Part of a small language model's weights.
Architecture: RMSNorm before each block, rotary positions, no biases in attention or MLP, untied embeddings.
Each number is 200 + 20 x the weight over its row's rms, rounded and kept within 0 to 999. Layers, rows and columns count from 0. The size before them is the row's rms in percent of the matrix's.

# layer 6 attention key, 256x512, rms 0.0287, rows 227-230, columns 0-255
088,222,212,221,177,189,228,168,207,213,167,216,206,164,184,196,172,189,199,215,205,179,167,217,186,207,189,189,166,184,197,184,210,196,138,207,198,231,205,213,212,220,182,184,177,187,193,194,232,198,181,196,225,225,198,198,212,192,205,165,202,183,213,237,207,228,215,193,230,169,167,218,219,217,193,199,212,202,222,221,211,205,233,178,187,190,220,211,193,191,252,217,231,180,198,178,206,203,209,181,206,207,199,194,180,213,205,223,203,202,199,213,187,187,189,222,193,176,191,209,195,234,192,220,197,222,183,229,182,201,219,174,187,231,199,231,217,236,201,189,165,215,225,174,183,157,169,216,188,213,201,209,200,178,225,196,209,183,180,163,163,200,183,196,192,205,215,181,211,209,197,194,185,151,197,180,154,218,214,166,220,176,177,202,184,181,178,209,176,225,191,208,191,172,198,193,220,214,243,203,198,216,228,178,179,217,212,203,181,196,215,197,216,235,194,217,241,182,206,181,192,189,229,219,191,186,193,170,170,200,176,186,200,219,189,191,174,182,201,214,173,163,206,210,195,205,175,197,216,196,211,205,231,166,189,195,193
081,217,170,191,197,198,201,197,186,200,214,229,212,216,190,177,190,200,168,187,220,231,222,179,159,189,169,204,208,172,162,230,183,203,216,213,199,186,233,179,180,153,242,223,198,172,174,189,204,212,198,202,214,228,148,187,171,218,167,207,177,209,157,222,213,143,195,179,201,197,212,226,205,213,193,233,164,226,232,222,203,201,188,195,222,213,178,232,184,186,200,177,213,207,186,198,218,169,190,223,156,194,192,193,194,206,208,210,222,176,220,225,197,207,199,159,201,197,224,199,218,188,192,161,178,197,185,200,201,169,192,250,187,177,204,209,193,208,219,202,214,230,205,197,206,174,203,212,221,195,183,156,214,232,192,226,211,240,184,206,236,213,199,224,153,182,207,210,182,213,196,200,219,222,171,210,252,206,184,222,158,210,201,205,176,220,201,217,224,203,224,194,201,179,193,173,207,153,174,204,207,196,222,204,208,181,205,212,231,208,184,220,186,200,202,202,221,203,198,224,233,210,190,188,210,197,190,166,179,207,187,207,135,209,222,210,225,225,219,186,189,165,198,199,168,226,185,208,226,221,178,215,209,168,210,202,163
095,183,187,190,155,199,180,216,164,194,209,136,243,188,166,192,177,223,164,175,187,189,223,208,183,190,158,197,229,195,194,226,185,219,210,188,157,188,193,193,224,200,190,200,208,199,194,194,208,179,182,206,205,199,172,197,208,174,220,188,207,203,226,201,204,220,190,207,180,183,195,216,186,206,214,182,199,173,206,197,238,211,214,204,230,146,187,198,210,171,203,194,172,193,205,236,186,195,203,202,210,222,177,174,198,209,204,219,183,207,157,203,183,207,192,200,187,198,189,205,236,197,199,206,176,214,177,196,237,200,208,216,216,198,202,209,203,210,189,225,219,182,169,253,223,183,179,186,216,214,168,211,179,209,203,237,179,198,227,234,187,188,204,194,217,214,184,148,223,212,186,211,176,206,218,169,197,185,189,188,205,162,193,193,176,205,192,186,178,206,185,171,201,217,202,199,212,202,148,204,191,195,214,211,185,201,163,186,229,218,236,186,193,187,214,167,193,224,213,224,189,180,201,211,210,214,218,230,182,179,187,218,247,212,206,209,225,205,204,194,192,198,158,197,200,215,186,177,217,170,207,181,187,239,193,194,195
084,213,173,221,190,213,169,188,210,230,210,222,210,228,211,204,226,212,193,227,192,166,202,183,198,234,208,189,196,186,175,198,200,186,194,244,161,192,192,165,186,189,219,199,208,174,234,190,200,200,175,181,157,214,225,233,176,165,184,194,205,172,183,197,193,226,178,193,200,187,209,186,182,190,204,173,188,224,199,217,210,216,212,205,192,176,212,193,229,222,195,208,212,233,200,195,228,199,200,172,222,187,232,175,212,193,186,220,175,191,199,154,203,224,214,183,194,199,188,220,184,182,190,211,202,206,255,204,222,230,181,202,210,231,201,194,219,190,197,212,235,181,183,217,149,213,172,206,225,235,176,216,210,185,205,194,220,170,202,221,178,213,214,186,207,139,202,182,195,214,168,209,196,197,184,172,199,240,180,168,182,228,182,221,216,191,182,240,195,208,197,189,213,205,211,201,185,224,203,227,186,203,211,217,194,217,221,184,176,179,168,162,202,167,249,210,164,212,221,238,200,176,198,205,189,210,203,133,210,196,162,176,197,204,178,172,241,233,203,177,203,203,181,209,187,229,220,191,200,187,226,212,217,206,190,217,212
# layer 6 attention query, 768x512, rms 0.0288, rows 612-614,676-678,740-742, columns 0-255
095,214,153,209,160,221,187,205,211,172,204,228,183,232,191,185,191,196,157,205,179,197,237,186,203,194,207,187,226,179,174,212,233,225,188,195,182,179,231,190,196,162,222,188,209,202,195,205,201,196,183,182,235,221,187,174,193,208,204,188,219,207,179,220,195,155,197,180,161,184,209,168,221,198,195,180,200,199,204,219,204,211,191,202,227,246,207,213,197,200,214,200,196,207,195,179,190,127,196,216,227,220,179,198,178,182,263,180,202,193,232,240,234,166,201,219,225,199,210,250,219,228,181,155,204,211,232,196,212,198,203,178,184,216,210,204,194,218,253,211,206,216,205,197,200,174,195,194,216,201,209,205,228,195,181,201,190,202,217,229,195,205,186,242,159,202,212,191,178,197,176,215,180,150,200,203,194,205,219,190,182,195,222,199,201,190,183,230,203,201,183,206,184,217,182,207,212,175,218,203,215,219,187,189,224,177,171,198,189,222,173,197,196,225,209,211,192,183,210,215,173,227,193,164,207,215,177,132,201,185,238,196,190,200,191,185,194,200,194,229,195,197,214,227,208,190,171,196,219,199,184,211,225,225,209,203,213
104,208,174,196,154,202,190,210,193,196,172,188,181,179,205,185,199,215,203,179,207,169,194,235,181,200,197,184,225,196,185,219,185,219,205,185,190,193,208,210,226,227,207,215,214,197,174,169,183,168,180,203,202,212,204,196,220,176,217,215,219,217,195,209,209,232,224,179,189,182,230,209,171,195,204,222,191,186,212,214,169,211,206,213,205,205,193,210,204,206,171,221,183,216,161,203,218,188,193,185,213,196,186,158,168,183,171,223,187,189,186,199,183,192,188,209,222,200,204,238,217,209,216,216,182,198,186,189,207,185,188,221,172,181,219,179,192,169,223,200,226,199,217,236,213,211,200,148,238,207,171,246,174,189,206,223,204,164,204,224,207,187,205,167,190,220,203,180,216,224,186,196,214,218,198,177,192,188,211,177,239,207,212,234,159,189,194,216,189,214,184,183,190,240,208,231,194,224,205,217,206,192,180,191,207,177,201,201,191,196,192,191,203,230,232,187,198,183,224,174,198,175,184,193,232,201,211,215,206,223,200,176,208,237,200,196,216,176,199,212,169,206,197,199,183,185,200,178,218,188,183,203,211,240,190,208,204
099,230,165,197,191,203,180,181,194,215,212,240,235,235,199,226,203,248,157,183,174,195,212,205,197,219,190,188,201,207,203,192,219,232,185,213,177,196,169,180,194,184,207,209,222,199,230,193,193,199,192,223,181,236,221,191,188,196,190,184,207,170,195,202,182,220,207,187,192,182,195,192,199,161,196,202,190,203,179,194,207,263,204,177,186,170,203,183,184,206,229,215,172,219,204,163,225,208,196,218,239,178,200,210,186,182,172,212,220,165,209,202,194,215,201,182,178,181,183,189,197,194,219,179,222,213,211,177,207,205,214,214,193,217,215,211,219,171,214,209,214,188,211,209,176,191,164,214,210,219,179,199,213,202,215,168,202,189,172,213,197,186,161,202,206,145,224,174,206,224,198,194,203,231,203,191,177,248,135,167,149,218,195,194,213,194,190,204,213,195,191,183,221,191,218,178,220,208,213,185,167,196,222,182,204,198,218,208,191,207,178,218,203,180,242,215,140,190,177,200,211,196,207,184,191,199,208,175,200,150,185,212,179,202,157,158,234,195,207,177,195,217,167,228,207,211,207,180,195,192,179,209,225,182,203,209,222
081,204,203,222,207,223,226,191,189,171,211,240,212,216,222,217,208,208,138,224,200,201,211,192,201,231,209,213,231,177,221,199,232,193,194,228,189,204,217,197,224,215,177,181,207,222,177,172,184,198,179,198,225,196,196,218,210,213,183,233,176,201,192,212,248,202,227,225,196,183,222,219,203,203,198,201,187,227,245,218,219,166,202,177,189,209,220,207,185,197,188,188,185,217,232,165,212,191,189,208,182,193,217,202,159,217,220,194,206,210,179,225,158,197,185,175,215,203,202,224,199,215,214,195,174,226,189,217,236,185,196,195,157,218,204,181,207,188,216,177,150,193,207,220,235,193,191,184,201,192,239,159,212,189,214,225,208,196,183,212,149,233,223,221,210,204,206,166,197,192,229,221,223,194,224,226,181,194,196,181,169,213,183,200,224,205,165,228,199,202,213,207,203,205,201,201,209,196,230,180,198,196,196,204,201,201,194,207,198,240,204,233,190,193,184,149,170,163,177,228,198,191,206,192,219,216,205,162,192,202,170,177,195,196,187,224,195,170,196,222,195,241,183,223,198,206,180,207,243,233,209,194,230,188,171,185,181
078,203,245,187,172,201,185,220,233,170,200,208,222,192,177,202,216,213,203,202,217,184,199,195,223,206,216,224,212,176,217,198,215,203,173,191,177,204,218,218,237,169,211,190,223,226,203,212,186,220,173,202,216,177,172,218,206,194,191,213,188,213,192,200,185,172,222,218,219,171,192,208,161,193,183,200,179,189,215,219,227,198,184,169,204,214,173,208,192,224,208,224,245,188,210,167,218,226,220,199,145,212,222,205,182,198,210,193,186,180,233,202,197,190,171,185,176,215,158,226,196,214,199,190,195,220,218,201,184,209,196,183,174,255,185,169,198,248,228,215,184,168,189,192,225,202,202,214,203,189,177,157,201,220,194,234,203,184,201,158,195,188,193,214,186,194,189,184,180,200,206,237,198,218,193,208,200,216,172,219,196,207,192,220,225,217,221,155,175,219,197,200,209,209,192,189,189,191,185,188,194,189,183,172,180,190,189,193,194,198,214,249,213,214,184,214,265,153,201,191,201,205,209,203,157,178,223,197,207,196,196,199,166,166,183,179,194,216,175,210,152,241,190,203,215,206,193,196,180,202,178,215,207,206,198,235,211
084,208,171,183,184,199,194,209,186,225,185,199,202,213,215,207,191,211,224,178,169,179,185,213,220,190,175,206,205,196,204,183,201,210,195,200,189,200,206,190,181,173,233,191,201,210,233,194,177,208,191,204,194,214,207,155,185,178,213,233,197,163,195,223,208,129,186,208,193,221,177,169,208,171,178,169,221,213,206,202,211,212,183,199,191,225,201,189,172,233,180,197,219,207,217,218,205,219,199,216,192,197,186,190,189,198,210,194,191,207,213,226,189,206,169,218,171,184,173,227,219,162,195,215,224,192,189,155,205,194,216,216,217,181,199,181,150,212,233,208,185,168,189,220,164,171,203,179,209,208,196,190,187,185,205,198,219,229,218,209,216,185,193,182,211,235,226,223,181,233,184,204,211,136,192,238,186,198,209,219,184,194,196,147,190,216,188,203,210,203,209,193,197,177,220,194,173,202,185,180,172,190,219,213,184,213,229,223,188,217,184,225,163,172,220,236,193,202,239,155,175,234,216,227,186,162,189,197,186,200,199,223,223,214,204,196,205,206,181,205,209,209,177,214,204,180,220,192,204,202,165,194,180,208,231,155,233
096,186,168,194,188,187,213,213,193,199,248,210,231,159,203,216,220,229,188,194,203,207,213,229,224,207,213,187,195,192,213,202,172,215,209,197,225,196,192,188,181,189,218,174,196,228,179,214,170,200,211,217,194,227,172,233,233,237,198,194,191,199,195,203,183,173,208,187,195,189,179,190,169,212,216,203,234,246,234,205,208,198,210,180,171,177,222,189,194,163,175,187,214,208,220,217,189,213,193,169,202,212,173,174,211,204,219,201,186,172,229,218,169,172,151,219,197,210,186,209,181,193,186,195,205,221,241,189,207,167,210,222,176,183,172,213,184,186,227,176,177,196,182,217,234,190,235,205,201,209,192,232,205,209,219,210,181,181,233,185,213,232,149,209,207,241,198,214,208,192,207,207,201,172,189,215,207,199,215,214,211,214,214,224,233,186,217,203,181,196,165,192,215,201,172,209,247,240,202,195,188,225,223,219,198,169,215,189,184,196,215,184,147,170,178,192,255,170,165,201,202,197,217,218,173,184,212,168,191,210,200,190,205,174,200,194,212,208,224,222,193,224,194,183,211,208,201,159,241,236,197,207,165,228,203,199,196
097,140,236,171,155,195,176,186,217,210,247,205,194,186,170,237,183,199,213,186,200,196,174,188,221,145,213,182,172,165,191,192,186,179,202,178,199,196,233,191,197,182,178,180,188,212,191,224,214,191,218,194,220,213,179,199,202,177,157,243,201,174,208,168,203,210,174,181,206,215,225,190,207,228,203,199,209,203,184,199,222,212,220,176,223,161,176,198,198,202,221,179,177,205,188,181,188,200,231,174,186,167,198,198,195,198,221,190,180,223,218,190,217,157,218,205,225,194,188,200,207,210,166,219,231,187,226,179,224,208,184,204,213,160,233,190,159,199,181,241,211,209,229,182,206,204,206,211,171,199,164,161,214,202,209,211,182,183,172,235,203,163,206,174,180,218,212,226,235,196,200,187,163,233,211,208,235,168,182,174,210,194,212,213,223,173,206,203,171,195,154,213,249,205,245,204,189,203,215,185,181,173,210,179,214,202,204,197,192,192,223,175,170,213,206,188,221,191,195,191,210,232,211,197,154,207,191,212,206,216,174,191,209,180,189,181,185,205,129,206,197,170,224,218,193,171,188,232,201,191,206,201,206,182,194,218,230
088,184,254,220,209,219,180,175,200,209,215,211,191,233,237,188,202,213,236,177,212,204,194,209,180,210,194,211,235,177,185,195,169,202,225,182,197,179,182,225,189,196,217,165,209,205,234,230,222,178,200,197,256,242,196,190,171,225,219,227,248,246,197,208,210,197,214,182,192,194,182,188,236,198,223,225,205,195,238,180,226,204,170,197,177,187,181,189,199,211,196,179,193,198,255,210,201,161,211,176,196,182,173,182,171,157,176,204,198,171,199,182,231,258,204,195,149,221,170,197,234,188,200,208,180,190,195,233,213,188,189,181,195,211,180,211,215,157,226,233,196,193,225,193,184,191,195,204,168,164,198,184,192,196,220,202,214,213,197,217,207,200,180,187,218,211,184,210,208,195,196,203,216,233,188,200,199,198,190,150,214,179,186,162,207,211,185,208,187,187,171,234,204,200,184,216,178,200,211,200,194,195,201,202,185,245,211,212,208,207,137,205,194,178,207,193,213,224,203,203,189,200,193,169,177,243,219,185,174,191,199,206,190,222,213,197,196,196,170,208,178,149,237,175,201,188,215,219,162,231,193,186,196,230,175,212,171